config.yaml
hidden_act: "swiglu"
norm_place: "pre"
positions: "rope"
rope_theta: 10000.0
bias: "none"
tie_word_embeddings: false
parallel_block: false
init_std_qkv: 0.0305
init_std_o: 0.0305
init_std_up: 0.0305
init_std_down: 0.0
warmup_steps: 200
max_seq_len: 1024
Each number is 128 + 32 x the weight over the matrix's rms, rounded and kept within 0 to 255. Layers, rows and columns count from 0. Numbers have three digits each.

# down: layer 2 MLP down (transposed), 320x192, rms 0.141, rows 255-319, columns 64-127
# gate: layer 2 MLP gate, 320x192, rms 0.231, rows 256-319, columns 64-127
# up: layer 2 MLP up, 320x192, rms 0.24, rows 256-319, columns 64-127
down255:122112144124155091108134162118090162129145119154191168131103071143078145117118121184110139132079124121156148141055138101147084198133129138193127079166134071147147239121194151186198116141131118
gate256:103105107113168185147134133171139108149089141183144137106098104132109122099109141107133124139107103145139122172054146155077155087114118138114196099087089114136194125168096123121105100176101129
up256:117088148151102102116124148164080155179131088113156082166177093105126150147155127166145109146053081123137124098187128100122092192147144133093077146062166144125157107099138142166163145163142101
down256:083151168100124178094084107123149111102118158144106209110126091115140090113140113133114118144130163133149111154118160118129160110159166106082148088111105151159145100095103129124071104092131132
gate257:104148088153157119171158168108102069106167093150146073109103095119127112172106178109116127092225135073118133070121150148139175118115056088176101184164119180122122113077127095108125174118079187
up257:143184130135108157052109115090098157138043182123140064159137104109106173132137094128152110059071111140131175100165130100141143169125136157198186126124102101158117146132113094078120136154145084
down257:136151176107128143125186137124143129130071203125095090117097099106130134127104133106078099105156158062077160134170170090127130125171118136122110198092108163123168135134172128168236098157155070
gate258:115117129162175082132203151149136146134121143089155145129128147125092148175105139090142139090080195156088146175109132085148181121155087101105114166158082126177082114159162091132188118145124197
up258:169131115089130131113166092130100103101120105111141099107181127146123068160150140079112159142162124186155152096145109114107168076152164110146136121144153153100143112073114137190128083123143124
down258:182176140093155113134133118114136105170140114150130055143220168157127122154129129034152141145101071163103121166122116154164182080167158088175158057120136189142122152117121131126154094072116132
gate259:159135131054174121036114190079143126158127102155138105140147112103138109134137153083126117140169125184164152142171147073170145167143083165162119147149099100124153183089138093147173141141113118
up259:148133127067062148102138107097113136068116186148135162170093170109120156085093115173166127142109093111140097157164088117111158108077078102073104098148148138138104168126094103102128160167082078
down259:162142062154111144139148190093094153192101126041102186143159164159116089148136087212139091173073106118111158110165084144104176137118111094083137130114200188115155099117127135162157158147177053
gate260:087140126126105117124194141156089138135119096146115091077115122146086118106114141123091114130127117152199173116112097139079101189138148091092131178109129121126053094084136174149109121091106174
up260:122128099080056090125126150174107158176073122130165110162140110160125140085169106114131102209100118091113099139149203087138148111077124181103117088164159159118143153085110085123098057172106103
down260:066130116088150150177120105190103084116140130138085143149167109149111174141107053113169104154105135087189142107201152124194110128111115142077136105103187127130119112127131088188082099121102130
gate261:116108152141123134096156112117139113108125135110122146110118148110133173077139114151179117105099063074117111164118077099056141159170166147171148118102194156125074131110098087125088156106144062
up261:138086075128102090126163142115183117112112136195129132128129076148119177172163154045138115130154150130104124103124140153179110155086087090148152079123129093143116102110192143147120096128096166
down261:104116122139133130121144074119115138094139177123076121099120125077180150045107133167148130118108140089148126135141076118138131092113164151160114131116133160134105081125073068081184110127102121
gate262:151146149144148123117116176169123126128120138140090069176201154101092104162103065132090158102098106075136157096153078159119123114127195104107161112182149108080128038107133108111135107192174156
up262:113130180145158132116094128133128107094123164144175121100183127116077094135104115153111120118085070128180235135114184126115174114154124116133125142105142086052224053100172184124068093193190141
down262:140143164153131137134106066124130099126128156139137145107222118153125131188120130162098111110108080108111126078183135144137159153107147094136153135114168124104135113014171117073169186136187099
gate263:183079164130195117169054140124132116129138147102099156113119059186115131162153070125090146075111096087150199150067094136088135144111160150165150093091154057160055154057112172098113077147150115
up263:084180140136154112170086162174149151113199154090196167110146082208157148135201152163126153140095171062123188141106137118130147145065173095118130162078140074162143137075080133122135088145168147
down263:097089110130093090130147128115159082155107119164117116150119000068128110101060125116131124065127100133133139108152075130105130182233139119154135107120181112087120180151139161159090147124078149
gate264:094144128088162092094129111165114081083135082201138171126180201111143120093099169130154151141096181188108145098058161106157172088120098161124121107122140124134148122151137129128143120116152162
up264:149125094114166167098078109155132090129106098152178121128142150107127068116071111171072132131139138198113146149104190103124179138176151162146170085148150100086140077174153117111132114114144132
down264:149107187157147192134090125122104149092062131126153080140141121153143120188145071110105126150127167174081128110180135128117162133144100097131135140114148107099138153178142161131071136127106143
gate265:184116096157176096205114200150124076179122146123128074095142057163090107129102164107105124101169137086091134122084103111064116148158137107127084147085098125235157167123161139105085095170091126
up265:101141167076133110080172116142147161126117152122129159065133174158166113157121099095091157113170139160094087075112099112168096054147144096132115075116116101105147113143084144091168167134098111
down265:116149201150124121117091118118103193148128176132101179173157163080159170151119103161134105137086089171109133106163214137121107070140098198093181071132084077051162122146149122111160116092119138
gate266:046120108169123103055205100126114176077143177153119140154189093130164168146151092117134139141121089190147160091147183075162150111124144117079076129147115129146151092131023120123126143122115122
up266:080153111140119083081186076144122115077138171136122132090177088159156088146148095110140127089124192175094144180136130076116155108120131130102103132112103129152139085200137100140118135161142119
down266:151110079089083116115164178129153125131115105139124122094149131142116108112135160069188128163167131129135091128140130104073164068086180113151093094122124203131158169089189128055046101144146129
gate267:124134144208113162125130147144221111126132068141200101094139141138177128113065124122137109120101095097067073073068117124099141121141163150149125103133088169086161154100142131143126138120108158
up267:152138132155110112152114148165124101115107059155112107091164143122132127109078137155130173120101097135084048126122120121119163066145100181165123095165174164076166145136160152171100135177145132
down267:085118090125109101116144105119134123148156165118132160188104134161115120149098116107169124169167133184123187111141158134175084124065139157105122196097112110106120056112119157118115126175113119
gate268:123162155120134131106162155189107088057130095150076155095175185171139112141176150181104084109141106146151121140117128144112125112140129070073084130196187116149104136088131148128131065083100114
up268:103123127171076165131099128112114148171134115096129135139125149131148167133117144173125096160111148129101134171128150149132151104173170091082185061158161076090143139111105116153159140132130189
down268:126081124167119157107148112126170139137133081123157177091159104116145150098103138162189102119063135124149096142140117116201052147120164178152127144059153203116145104171149161189115140075153152
gate269:156135035113166119082102096141104160177113165157094167191135160107141138142114093148137156126134113140134129113137155185152095158159187116127117129147121145073140170154057113147132140112150163
up269:136141147074124165104089092112125128196144176126123147158075152139105165165117119073110131139147145084122145130133109147185088113153167155121152126162075112142159124113121131153170073130145168
down269:138134039129137130136134092145114159141079057065140116094127113115067119100111127116105137144091101187096111090175154115134116102107083075107159153082119146153158131132140157158096161141137153
gate270:139125147153070112136154125105164086098175161099112125154136153082130070146105121136090134126092090123063084149083140082133090152131108170125178088141096188148190154207102057107109097132114122
up270:153114142135099156082132135138165120156086205091098137123143115128153072129105149116118138166095142170082090151113134113107051104112137125112133141112129124210155134116126134147143144082131118
down270:098155127125106125163088092125103133134080072148166131126097136154150203075162106096109163145135107099166123152136148119159162128104149122121125111143105157087087144093142175122092137128095112
gate271:114153109119148156108186143160127138120114137150197157089122173172152091112184179141127107112105111208217159175133146090128111176141057109112101102161099060130130125139076178110125208123146115
up271:071124131160069098170044093144161117148141098123146153092134147146140103051137127109125079116107122102162145176099138151121176174121072094158147115097126149146078096126155142101138202152137130
down271:126097148079085121121116152163095080073131116120071110144121132138134122178044143064206119135186172102086067140132164125120100083144148164128132167128113133161140168101126128111131081119121164
gate272:134125077153103102158111098135187100118069132123037144118140162108158139099146115103136126136101089164126170166183146167085154202089144112113184195193141116133149141185106140080182125152114120
up272:083094151192088113165091139135150105105045108105130144153121185146128132153180201135106181162139128081040116140127114116130176122099088156094117179164156065130153110122114113183154108136115111
down272:217104142078135109102173145058125141137169163163122095133118059060141158049064033092100105083181098132172125141102127128111116168099109223182041108169111144145126166159119110117117131137124111
gate273:119122144057110106204077139116160120106158171168117180132175168172116151094097136123139115136118171116164175149148137134138174111168092064148097176166099106117180112107157170084172130116102079
up273:131146134140141186113165134164108063101109128175194086108100114109147123158125137101109155145074126154045121108129133126112103186095139175095179130117151160111106171150066131161058111118094166
down273:139156044154165151129119182165116126177177085110078147050140119112125120119111131116132142144193098141130154125091172164142129145133089114104150134109100115127160088125128093198134168107105127
gate274:136126083134111101147139148209079123127182124135162141103146109143120157171099146097157084067135144052116129130143110152142125150108205128125145159120086081120202092114163122152142102090148200
up274:056115085091109124154136121198100155134139132093112195120154108173048165193104097116112127116132142071148126136124135137093132145119132112132134127128136094154138084128129190139135166107143108
down274:133069147205100129086121096079080132102097108137116127099105108080094096215076133105107126132123103125158090150146174116089110175096083142165151166106143105153091086156188140112129102143141178
gate275:188156151113080147144116128076157107167175153076204135135120113084104107143142128150134129163115206179105133117075109091087136149153126129165118109136100115169091101105082140089115175126099183
up275:096182112193119072117139158190075136147082088115130119083167107094117093143102171213069141090171139094108085139138107097095111189080181094126123150139178138119162082137081132111082138092142161
down275:121054150079098095145169135176121134105101115156147146156118153061132132186115156103112120154128120112118146130057111115111154125128145078150096126111103136066160153140104182173128091092067056
gate276:156136091123113214152131107110106145165132112150101138192108150144147134107107087123140135104088121097178141141140125202098123163143158130125123159172170182093102081134178160179114127145138098
up276:108143084149157175115188105164126097135145113114139115105113111126142123104144101149158196148137130102108114165150108069113133129161145080113112106115076083156131164110104127095110156088140118
down276:107111090128170134136120130138149118166061189183144146180158111187180123166139183127168155159157102055110143077079153188141099154181140115153172086056146106125121115088137150147143105118138079
gate277:167170057109140110081147116080138122135168084104195160158097094123164162136073126067150148113146163127110125119149102110153166117186131122115163115100145121186123139117169126213191080122074196
up277:092212074146141129140148131098101135127068210176100171128119116111173118097137090128075120112063148103140130192154128108036124163147140097094127110144105126064058057140096137122101131166118089
down277:100182116116143127118122178066125113094106147133182101145127100077154217119152132231183068140125100175133102122176119150097154147200071108111123156177142120129098069131165143163150119091096134
gate278:162104146117129164175106124182144137078146116100144145106115110135122113177120125127121088126139149139136151101118075089193137143151100151128146145142126130160127170124160121111109104161107184
up278:099085128088145128159042153160080171127131146148153133131100108108094114107078052136101097126143128162128177096161150168119142131136171081137112141157176113133132126175172158144143153131108190
down278:103101173070075140152122088137125134178065206140163155129151152124168086135107113171107170186195080154163087144150145114154126128139107142127098126100165130127129215170109102154090108192139042
gate279:140194126124126183154145098205161149146120062201180168144133104110119082122052177072166138115076155117095161171155078135112171091018097091093192164127055122062150111141177129125082140207147147
up279:163089142150138096137144159094115128121131205119138092117151154161134174085141082155125137160190146122154082067140133126154124197171139109159024074118159156176077160152116166162169121086130115
down279:127163118041095124112140177130119110177093100112165126169147095161131116085181142092197201166147128174092158087185109115055095097107106160104124130126145143131099088124128155148151110089141117
gate280:212194076108148092128163109116117108076111126144093149096163200105164070146090166092130178119126213173134124129099130129164143100150172164119101137103131129120133131151074067164126120133101148
up280:169089137108119052143110167154138142123135147102146082110152142061155154099084045151110183132114091094104148101081079143125136093118131152102083118091124176108078109146110074115110151171089097
down280:148138177131147077090133142091174144114137156091165108013129074136133202142162106111114138118155113096035115146129159145075151164115090113145127109129113162061132120149129138132139130171194124
gate281:093139107123155125128162089084144111123135160145081164125093136108130101136149130140122069131172101110149115086150173116069088108080055125134128139141103077088201105120147087151173089113172148
up281:108125085152140183102095178146064109153150156070096115146132049134148099151103134093123087125102136096114127113148147148117093122116123146034085154085110145159191125151149129106094123109106147
down281:157203116153077152116172072151217084090102031057067148076082166162118122058149130139133129140159108167172142162107149137075101132123092126173119090169127144100060110104114112137188160129176111
gate282:123179135160079134162109185147129127148170177164109077130118142026152090131135151181167104137079174188160114123095161151170157132116146132124146136136030083175178082122160110161100136123135134
up282:101143117114129124062148156133134178102152167109172137159104073159089093165117117106110184151134180110112096154145126137120140140084151117120176160110072119128159042130153093122107143122148140
down282:154158146137174089150223123122100132102164128077140081113127121148171068168156167191181214128183119150131133116134140147109120165098157124118087143152140083147142117143169140082101096159134135
gate283:117094139119166097142132105157138127107104156158139171109191063102160087116152133107135136094146121179171075063082123009162086156159119095147111126105147167147150048068149101148128105107102145
up283:131080076144086099128121152174102164148132113122129157160139123112168156130125074137148130100129154085144115064149130112084139101192163063119066191111158136136159140130148113183176144081192112
down283:109056100145135113129098063169146187048138179128127123158150128118194081124145147132109090103156102120099149126139129118086086076122151043090124145120133176141159120162152153105166107112187111
gate284:168116120126089143143104179159109125168145209171167125111108113147163183151089096159114091114145114225139143097098108076128124149155122152133104074075109118128133167154060135101089134114103123
up284:119109144106102140183130163084137170119148122074078148124149139111053056178143151165127144114109141136126110174120125178193115113128187094132127149154147115148133098137128147123143117159073176
down284:185177134138123171141102170173136073134091168163102141071148129132176156129168155140116176154118139188130077133099061128132149183108096185131109046118142091108163104105117110074137192123158118
gate285:114085112131139147113106121120141152162100152143136101150109133135068127171138128140113124078107075151146102150125069100144136142115156198137089159119105142150101122160155127094091144167177148
up285:092104115098132033163117143151095084094111000091126106100147096080121145127119101147159178145144162061170151161109117163196150036015172105083128127120126179092098092103142142153119212144123141
down285:068073134135132032209102094144125082112084082159188074123165130089129162148082133140087152126135154096127149148096101177159132042065170139117136114066160135111117071096153111174142186139117127
gate286:136131112152097148123134178182170092135097101144142136129055119139150165123096170161155096083155150170152091149082105197106106100141129123074084216178144178202118173073147134113168200130131167
up286:144041121138136078175121133104156189099063076144136097084096150159110155078160159138185172163074067157188189094207105098130086148086081140118183175116074153103146108190177158077050127168169149
down286:141125117096074143140083109116133100184069208164130109079152114136148130110138113122090104090106147215114152220102179124165155146145149182111143137150131143107126227104146157128129197173103153
gate287:134159146155081171078138136073076080166077083134121126105138075128091090148068144067175110111120135166109151133128164143100164164149167122118139103168098162099166094121146139114151194173095158
up287:152135160134173081120185124082087115137137088085116176140136103132142131105101096104166122101145146144109164110121120157135165183140158025092136100145140096140189124147096126151110143124078160
down287:098153151132168118129166114147091145112138148110082140165124116125123111144124160068131118151120165066159109137168138103132108096136105085140092084111182117175135106094088101111188108106113124
gate288:094119152143091103132110157119134131158159091146077147110114178144176116132149150122145171188159116092089146122124148140120049139131133106123133096135172134122149137091105127109138163069099138
up288:110125092137119131128192093127144090173139127125134154103110151142136093167099138108147120094159160145152149141148060190117163128155152123132098146187100115074118153167113159138138173121169171
down288:132079153177083162163108109146137106086098097118134125155079180173163159159172140196100156184049123164125145086127155127101105073104168126199118121121154116145151143125147093126102119089106115
gate289:163160111128092155158134143139121102112118102120156165179118082106108119128155102188136095110130115154140109103101109125124181125157104123143086056151079128190121116103097164147122180141145164
up289:139153146126134139172099148111158147103160127090122151151112148130153112068138115113112121147134192098154142143090107181141125159158099128146161105171082125151157107167139133124134143185120127
down289:048149107123088138145088097109073148112104125132128084168135071151094130100165186099141112121118077199104146186153150108059133153141097118187122117104080107114138186139182178102142147135134109
gate290:111119141101095119159139209090192116127097138013124123130142175137105124144129161165161135082134095136137086120127130092158117077169102150136077133188125166105088170078106103131128130103185128
up290:131175121172099109188109186155181188164073129160073056137126164146132125172093093186117089158188072071128179134163091102141123179093122100062151167092142169129158149061148152116093171063105152
down290:124138114079163111149131094092124140099183119175147126050120084104116119108142089167179151199160122097104162182147091129106139187087162129157111138170102138118157136122129129100155120114095138
gate291:114116109111100116138106172127115113139202115163140142103124136199112196149118220050140168151156145130164101137088113143151106227091136096111176137115082124113145075208048097149088134109170161
up291:126061115135111123124119089085169158110118165157128128131058149118120073158148102112088174155081130143141145113115142128107184120105093122169116133126129121140134068144104123200079157109083113
down291:127107098062113120149178163121122111112127171146126139109157120135153149093126158113159175113158101070139098137066156120143121223102118127125164160098076121134139183137100144111102094095105142
gate292:144085116190144101103183121087096155146187186106070084163118116136153133166136100107139106108176142109085165123202148116118167154143101155145150124126105092146105102113103102112144151098152128
up292:140088114140120071111099099125113055080101076124107152148158177114091130090176126186132145173115136141122095100123081096189080172166202108166074121161159081103082144145073139050134119125086145
down292:164141068130076048143065152171116088144060103152142148176148178106120119151133089164125117111096142125127065158152158121164137140088113124130088138135151164141008117143128139153255124125129134
gate293:143115119105100105094113174089140112120130120162156106113115124096124079118080133098125196121101141124096127137070098131163131078144095146088170131118118106159181121159164084177075145209068132
up293:098172106108111134177109090137093080132150153071081154163159126209098126181146094151155107112126148123168085058074184120095123174138112135136141123098112128146113104098126171133129127070142097
down293:139124142105142118078151123110118094106150110146150132136117177040161101138131166127171088164124111150130071119133107098113125099088164111046107123149159175099035077112083132130163155092082126
gate294:135121105119127130164142128148045136114174079120124096158117170153146100122088125101180183083141095091117130152127159122141101129137094084106158160173150104139140093149109098166212099129141144
up294:156145119113151107183132191139107132141143059087109124198149153126088132086100114145191099119171139113145160154099167153173119174122114091175115094119107136131125123121137134129143157179187149
down294:159199171137121121171113129098072096137136093109086111163153127161104153150149113149119103136158150110196141189090104161134156125102114137093134108225129176128122166118136115131149109149142166
gate295:082097213143126121145087074128148102189081142206093066074108118155126074097119122108105116096159094138122136141160171137127130048185087080174117166148129066197145188119111104109114152150208135
up295:086157133108161123111132064160105108125137116171127126130183169158180160163086142120182154160085170153097116131076153137154099128093117131103184110099126120132140065092144170125124102119103100
down295:176156117124085139129111144114175113080131080089157114113160049109124144087069132191115194086106117135140172127085090119119152164111135124132132131118134220117161106143122139173128161121092162
gate296:134150167195075122118139194103171112119109090095167126111121171108137080114172099130162195091106095137136203158197139144153110161120144133099129155114083138149075166092094096141147092112191140
up296:094160155178127108124134177135118136057175158153166085147092148123110128116163111167124106115119121128113166107117092040138201126108141185139045134190118128105113135148124147137115141138140143
down296:113084196183084145104085164087134133118133113114150125088160183135118123135148050147126131161070145159124193117087155097110129134115155118124140110104101127148114144154106080112118134175155128
gate297:108199129207103127108138161120097156150102111134067079116155156115109117075093114125167119053116146132101117102120081109162186112102112123087126118163072154123189149099124107157202148140164198
up297:151140115148148158059160157121168166181120090078148106125115196164092148128168106173081125124118097156114101110167154133197148058096172162086123122115097199151113110090111078165200154173123141
down297:118093161094131065143203119102156174146196145111142096124109123156157118151088154098120118158156162119108202149134148109135186153127110165152125123169109158078125159105134136097118135144101137
gate298:151105109114159121112068134153103096110127108121162128124145141118089146117183090093093185115102137159155138111121148115145160114155117156126145085148132115114110147124136130151144152159092116
up298:143133119139104100093100130157123114097107128128123097108178099117135127098160117130129155105122100193103128145124133094127167073096179140077127077149124137129121167101123106102123127141142103
down298:107104134136149107124105128139121117134125114117118117098103147097143149149144083130096133117091175141113166150121124157088188088142125124132062153070104149105123182115108107195165107162152146
gate299:139088096134116143072076070149132072165131135145129083154121095129145063161078073141080151161094120152106084113095154121079146115139107155159139083112180122150112141099128138113093162121079119
up299:142140108092089134078106116083130095128074095104123063182119127157075143108111070141111180169103141125097150156106091091133165137125150089097159156082089106079142169100113120143108139134091141
down299:084140128100127154082127147123136147154156127194131167079150132099172170079155080130070106154162105165108103190103087102143103085123146098084118107152082099130106175128181082137127117093121162
gate300:174123071162098124145118151138112104095154135142113082139074130118110143129124140135133106134096125118118185117165160137100120129155145150090109130157158185128130135157124122141189102142083106
up300:081157144133125151030109136106132105136141128124157133089139102100076108135115106141082147107124137191146093142079136070113127138122102138131084121099070048189129138082137129108098115094106133
down300:139154098141138139057148157151105125117142125134155077117150156167104122158138159155132137126094112163164117106134118102146158132117126187123101096127103133166144027013115118154140072090189143
gate301:091137170139143167129142151139146095157085120157152130161145136148108122138121158117120127095229096168130109087099108076060083164157174154126178126155119139106132127133098117129110095104133105
up301:120140090115106097120099087147079123113169153115104160154114110121104101107156097122099171162131144096083137145107159150179082142119101075096121135100102166138163075147135136111130172191145079
down301:089148215123163186147137100088134067138101141136131148162110143126094186134079142117137149130118149183166076117150100131116114138155106122163131133150144097137132126106091136092148121124139090
gate302:185148125105075155153137147138183136099115119115176162180083157144201175106049137089141148122138136069193068152126077121116154110141169106176129159124159144090127054155148095143079122103140144
up302:155097067104100154119111141092129096166148120147163090103122044136145126184155049112140132177110147104113134156111148112065151149117140166138147137146136076132079121153065137169095115133055105
down302:119106138092154116126143146166164127156119109078143151120106098131154161115136136104149127098171187072151140158144082121145118189158157142143103098176134138087101048139102074156153139130060196
gate303:169139099077098131136113088111111145104149040103131158152102103131096051136163119102115143124133150155174115121123138152141172102184130055139190120134152105108182141146146131166133089122115181
up303:143099108100079176173101086152093158137157111087144115124174081100111146165131077124142144209158130109167186148104122140135159170125143119082162087116130185098145093121183156102118148127112121
down303:070144117156114138108154127129109092149089193074173084147099121135143168148158106158167138139115093111190130175121138139119126136130188193164165147075148137090161099101194145112125094116124071
gate304:124108145183103147089168186094117113109171169120101129123123177095193118108113134113174120150102085091167149147146135116175106136172170136159174148133183167145127164087154152142178159119143187
up304:160122146149109134123140135136083113093139130050152080092186142120105130204164099130124156109045168072105127124108132169113113132107108127139093125139137104175120158146116112105083149130125108
down304:134170120087178117129113162094057101094120085149166169090119147126119150083129109109145132081144063112187100088100155147083160072070155127102166116118107082129124132181094123103098149094114124
gate305:125073127119154137143131153142093145134124134159157136111096147142156101115139200108109137143130049110115152137153112082152118107168163153118127147092196112152146062138116096125100182119134079
up305:141126073114128143112128111133116131088168172126119138140113177103153115087189127141103142147120055151171124084146165167192122120149111143103140136101151137080142051113132154129148141132074103
down305:114198199143152118081136093111099128130108159139108152108164120100124104142133174114103088127121117111090195181142177130096106115087089136115116139164127110089163228095104116134116146139123138
gate306:088130123168180096136080096145114063169163134126125103140144150132118156144142129161116090114092125154134182081132176213172108104134107125120111164145164048156136098091088120135162129135065066
up306:148105101095120164106148134123170123091125118098109091145148107148088121151096110128161138136089140144085082135109080106127119130127139164162108095131078171122072134187108165115104137108159172
down306:054186097098147120101091065079103082094097114114110160111142118158097166103083141178151074115096091163132116114113171162087151082141128103103195144141134054135100132182126134080122108110091142
gate307:066148080179125095173115140090056166141098054121117122142126136151182103131182134133137141119094068116123150093205133143131121146123173162128144205121157150102140092176116119179192162179122119
up307:143127164101101132094162126101156143110110183132128093136120153165057117146119118110082078119110171138186105109114116128105121125110112141101130114178123072122135158113044129136124127166157110
down307:138122123136119148141122108158114129149098102097117097111169208125161099106160159149120140132174121125189052136118172114141143157081098132115130141188119146160111134178050135113140128119133156
gate308:167165104138137172089165130112140106132154165105211101146067074104128092155104137121153083134149183174138158165129127149125113135128141154122146122159071132142132096127108083115133063105097110
up308:182194126124103128124110142085161166137135050155094105148075076097099153147118104035125138128087177124129157105116155117143092154146134131109133122141152076188157087168130138153134097188119134
down308:113125139118128154115066123132125132077107119116203128171067094070156056103143123109159097183138162147130147173092129126074133130101153151151127118124109161157097141083153164119108123157101131
gate309:085113159097175068127120138152133143121184158069114160130157107101092129199131095068066173111152147100141103132107147128123100131090167118141143108108058122113133048118167104196114140165094168
up309:084095159154125136127155142094077145128143096078082133126185139213080147106146142087115146107056169122183166173130174164152109098086202163123134186142160186138120101108121159132162115114162169
down309:164162161106147070176132137140118081133094127084123140184189162078126129130148097120063064032103097163158119144149084152132160117137090105172115159076099157128159140089124181128085211122026130
gate310:155087170114104071055154172108175076139182150105110160137158119083144121167108127093139106161139152108182146099121125109087112157080083068191111155116106161140113098098139182123146157084097203
up310:122128140107176131101092111118111090121150135181078112105125132133105086173147150143097175125217140171155091156089113126133123085163093134140143146088130125157119120116109161117123119124131151
down310:133111128088108159171106113105139184165125076155151114106087128178186074119090150138111155129142123130160163137113156114116138100163092087122116108177130144131159098123129080125119137099109124
gate311:185107175128145118149091144129163105129156131103152132113182112136180135148041099099165202125161116161157157070089113119175107138161105142175122142138149156171195132097176130118137115145070168
up311:183094155113113144124059142190146124121122124076096106127144126098118124163108170099150172116107121119040137117100091163142128125111106106127158168070157075163132115105132134126120133087166184
down311:093105077087127150124131168103070118146087167125132085088102149161158147129163066164127082125133113145113097129121124128144137132110139121080161107109115130080126057133146083111154094112169104
gate312:150054162152127124103211133113153119147113194139167101165145129151120136075155136165149080149140119173162178136207144088071111143123153140116151153125129053119112114122146071110119062051130145
up312:153097138112071147091175167156109085095149172157149139111073199112164203081056154130145101208136100147112128100084132184120127162101135121103119142142084111152162133215112132094029104070148146
down312:118119137107104104095104074124137156120154068116152075136118126119164162183118100065104113161131089139102121139084128124133120128113110146201094144176146162109126109143145157142136131155164160
gate313:151100098139120185065156145147120147078100129161122134138162123122129163100090134105128112139030075154162123150110105119108160143099180175109160123112132159127087165195145103132152143074106133
up313:123129076104080160056068134159133109128106145091092150137163151158119155148119109138087106218109110151145064143148102144061133119134150151141130112093178111123117110139140163118173137108136044
down313:161116123108173082140116091138143121200172127132144176085102138166113104197095133072104112115169161109128139125138126146123163154162071191142128067142171106121129101086121132152062153145127154
gate314:104105169148106161120098079155097048134178084155183074128180104095093101181134116129138147090154146135110193136139085077129095074072138095122133123086179095098111120054148099071206143182158141
up314:165141117131168132171170107160185103117090097136117149126127187164122132121133135169129161136090141181130103125173081134139082126150133134123149158077143163109137162098121134141134112107169120
down314:048149163138155079135116161142170171111130173135118126139102102121146141107064179102099151108079115088130130100153085095152117128103114084177114099138197123226137054168070089138121128106206127
gate315:156129086207176107117068108129126066112128086089063116167188181131173205068142110119136121136122112106170126145101120129165125129107132139134135065104161141172127146160131140136135075111161123
up315:192127028082149114124112133185151095098180156060094104124115185121121125098172092154156084170091097072163128073151103134124142186128117138087124115152141136178168127168123098145134146164047119
down315:122126156117150129148112070157138147138113192141177163082123192110110124154135181135083148093192155203059122146113161131141159074143107139198150151117136148069150118131125113141119141096116127
gate316:110158088142135082135139141072133240098134134162095147195103113140091190173154086151073121144175126133146123092137115115137138118143117130137147181127143062214119078115144129155158095138146093
up316:137216149127126125117187172111070135086119078148149082169056145173086109103145127154145077106167105151116110127120160146148161112106099075142118137150111163159190097107076068114124100118125106
down316:161154084127099226103151185171125082104079087099105121098114163102090105081115076107091082100060120173147157103101108182209123146149079088182175112123105108199145080125120094093150065147170114
gate317:137194139122119181122094181122127117147144093083155145164139128150149079052113172118140120113145132198132088077059146099122133111142157176091145129196152067128137170134133134135144051187145123
up317:182113085119146118108075104105132167135150119176101132136120140162125108111171087132079103117070150098115152117135198122104097127096122163124072108082118146137169121171099115116082184079162112
down317:172142117130140103090081072088097113150114158160111161137115091139129083209084142105113106203061123115158145146140147122145122174077206160119059127138113116095089157115137088163138151110109082
gate318:163128143170192185067165097139103118116132140180124108131134131098082064164151104091109127119159077158125145072119109127073145099165173136145197155127099112106102165102142098166123160146086163
up318:100081121125085118181062109130117175061103120141070198114179106144072133165194194111139163111091107166154176089122167138140179142119101096119117163188161132135136152089171121126140124145152122
down318:112129129153151179082164116087088089101091126179140143164176139055095090128170160108124090143078056176162156090120169136135096143172169122111203157088134127097093076113093095144214140170134173
gate319:071121064125139138159096158115157074109079154171155127107172104107110121160125197147109156161173102162193198160152170144134104166156135159154149091191100118079109130128145083169143098191102114
up319:129110060138124116156112148095143104087165168170153083154152102130118138138096123132137128159146139118110172165150137146099111168104154192117131100145165205072097074143104076162115115164140108
down319:088116108069137145176099186090129132139114147162103116197123135105163175121111185144169180149132140100097139135104148148108088131197103138098138068104074147094219189091107141158118156138099070